Weights of a small GPT-style language model, trained from scratch on English Wikipedia.
Size: width 96, 3 heads of 32, vocabulary 4096, 1.24M parameters.
Architecture: LayerNorm before each block, learned positions, biases, tied embeddings.
Each number is 500 + 40 x the weight over its row's rms, rounded and kept within 0 to 999. Layers, rows and columns count from 0. Numbers have three digits each. The size before them is the row's rms in percent of the matrix's.

# v: layer 5 attention value, 96x96, rms 0.249, rows 83-95, columns 0-95
# o: layer 5 attention output (transposed), 96x96, rms 0.16, rows 83-95, columns 0-95
# up: layer 5 MLP up, 320x96, rms 0.214, rows 0, columns 0-95
# down: layer 5 MLP down (transposed), 320x96, rms 0.111, rows 0, columns 0-95
v83 119:511442496510507516524472432552533554546558430506506477464534522499471513549552417449530460481460469531554589398526514498486536477550465497568516462423513530420553479473479454524491535506509466569474483508461514535522463530543544422454486490441514499497489518502583509520511471419490512525
o83 118:452455540554519565498519467508532582468442509505488513498509471506523472414445494495492573455452530554434426503513560507510462537492501544431522513512536502543476542507533514522537474510511501498505540487454473552473484413463551529468512513567472560482487491517347518491531540494467528423
v84 104:522533530521490420434521513455523478497584447422523438554481460457455469520491527531504540445565481450513540504464531480486410517579585520448518527539498474499551459434567475526500516508495500462437522518407515494492467509514498449511528472528494549509529440552519512444549511548512533563
o84 111:550497464515474516527550522530524524477463458558520494446538494513494570468548463535464505481523486497572541421556482523504434471466430476481511507457549538494477539502427536543412555518555485478559476581479424486517492482472502624498469545427504513475515536469483484487476449545442461500
v85 103:528479486492490530514548517496477495542437494474565500519554550514512484475435493520512501482446532460475527542425493537539482414493484480585516490470493555579450428451539507472464470495495491479528530545553500474461435513546461463521464470403572552572523591453488569475548482534509549487
o85 102:523519540499525534448458541507495439500526524459440546484474463479480509472561517501570494468479534556478505495559567491489512548504558505453474466491483428526447507521557546606594504443465487543450499479452501514506497530446522521570481482572461423480446451502536548480435463477421501536
v86 118:511563569528473502507557596477496521452475431506452455524499518471481594482603434494467438514499470416493504526501568464430483529541501505506479449543505494547445504470504541500532514480491506447530531464485602544525465435482474472458534478487539554508478542552505450529488483430536493497
o86 118:520495512448499502498542404475522493581514503477446566503556511495435506461457546551435483510525598536508450506531481492527540490465495456452536539398491592538498496533490530508526550452461514472466481553530451417537535491469540497413520461517461512436514488541553523483471527525530467472
v87 103:452467521479483478484495474498488479517471523468480432599497455586454503568464470502584420480505482557477515471495453488467550503504543490618586479459440544462452539563439521520500531497455493523468467563504470492473502573563522485525460492475529563499480453501465494478453566509504540496
o87 106:449560505522429528494482483504489535401508492573554517464578548524540466397532544522426563517482448467506518471536513521511524475496423519498479475420504424528503510443508508538538471521492473473524517511553572521511508402503482482548522490557458452563518482492476469535534433507482483545
v88 113:480505448529552512495526511502519474526487536530458486511474490515468412446527562445540498505524554483493461522547526492489452514461491516458380471528458540523503467530525534483562558525523532450561552483441506492478458528564532524451395414489490537515486523513538475480582420419509545516
o88 116:479473452483522452514463500431457523512554493491478498453512541545562556541536445484491513431499462484502484473490467514471472507458478471517565484483495574566593448475473584554506468457535458500549498510561426515508504511515527389532502562549467468494530522466516513574500517563420504438
v89 117:510505516434490517483477478518544493569399482507519478493549504437485442512456512459412572557531455512488490590495463525426424491519507527513572479480493533568483500487466549570484544436505566416514496441476480490462517481491482530499501579543458499573483532454512514485468552543503490474
o89 122:525511472538497462543398458473498496554561505535495462453545531543510571478544576505572481473470557497452521442497558461488543426544527524465441459489507475468481464542505490427555528627487500553476483464570500453496488520510508498506501461439516531498502450536499479524432479470450483545
v90 117:458484495495463504486544528476519538519516529444537534549501429431423539530526554462528505519466545449522533516507552538485494529455432528543528506494563556488536430560576485392485468499552439474556489466536452496566523419506492452502500497509467506564460491489490488469448500596471457509
o90 115:487475475539566526499500539468477482562474524491551484454488535593525482554495494520438506501453459461515500508545477515499561481472531457528482520431473418459526520461534525562493519428482546530508488493451589491398485539510512546513487543437563574397486521441495489492554529439466480514
v91 104:575503552545450514535508512465519505440469544571461435505501539507578563540521484543535478506471546484445529476519510532485453485438483539529489577572423582498465455463538423477459520460497490490519467510520490482592517493468495490463453452455523556459521462524521561436458496498513473429
o91 104:446484546476500503547484525483496491548516478482565565517504465506409506530460516539498433442512453534530429487495450498557458441461523489528509503396503400513497610494527514497484443535465502539504525541413498530488572492499503507470534540560526469549513463475573464516484467467564510540
v92 112:545526539462545500501505449426512457494454485536521461490476499487468603426444539480422596496448536490575478544510484512520454499468567422509451481556475469452559498516520498503525454538485451509472496516542468541470366517519503449535494537540563530561512499524495502524503513524519485531
o92 116:494507477522489505478458503505433471538519501504503496494480479542499481534487482514582467537524501507474505457495512453415515545570540552499535561509527546570424489435528409543421554456463539449558571483472532499468536517478445608514459438500486481485524521601533464452483486478463504469
v93 105:516487566529545485417471571551455460505516450532513566477522460490559550512464519525491526459453454487504470485446497531574501481523493553491464497527466531537514540506441534512494506547508541521522540432546430464522500500541454438490451450406500548457423576424473559491566520516518470484
o93 107:537521506477518496528481456460483475474576515513499444524525561417444454416533517449517459474504548491508469478519527508511431459526519411498444585515470516500515466471487470500517480482517495534582475576497543612482442524468544528488527571576556454476487481505547468464445513542479549478
v94 115:424494524511467461482535450557506450495489528477525519514496481503558574409534495515460606485536497486527472470449480513521493500478454478575406473572508529512500517474501480513519500523442470450435580515460515428471559525443504510518546521485457584527454566516554515462502482503535441561
o94 115:517542560487518561537486518428527559492544486463465563487575524529486512537440505525556431518532526484483557523512438473521390539503496530464519530441472464446441458472513518504442509529560560497440403463483504545508495524495512496528474510469545418467517473580464447502481535525467542467
v95 101:559459438491548605499497462436516504489452429478497514458535436510499510508499466521415473537501494497556584504492553511497570527515557533456471485489449436496493519494523490447544522484437477553473524532564464533518484540415521520516478541459554449531560530520493495499492481412583482540
o95 103:493550546443479467468475446557407586500482569587479522523483525447466537465462514525509492493518547518460483542452421512480491469505455449466549492504606529511470467467521495507458452469489516481549539518502503543412584534495528458500488453511477487532510473523527581520527564475425493530
up0 089:499491477519513564478545471505501458575558423483493486504523576566496469493512561455451511503512480503457520545506494504451536450449501516540493469521499508522542572476525507511457509538431418522406502527461440546533532503496426512463463527430523537459553483409457531550575504485550432487
down0 081:551545525556505497462489507488437470554473574495428494465522551496545466474539518546570516561605514516474421463518446575411503510503476479508500523473480528409499411470487484555446522553511504545477418482517466492468498569464532483515451475522511487461585486464505513476517507491492527481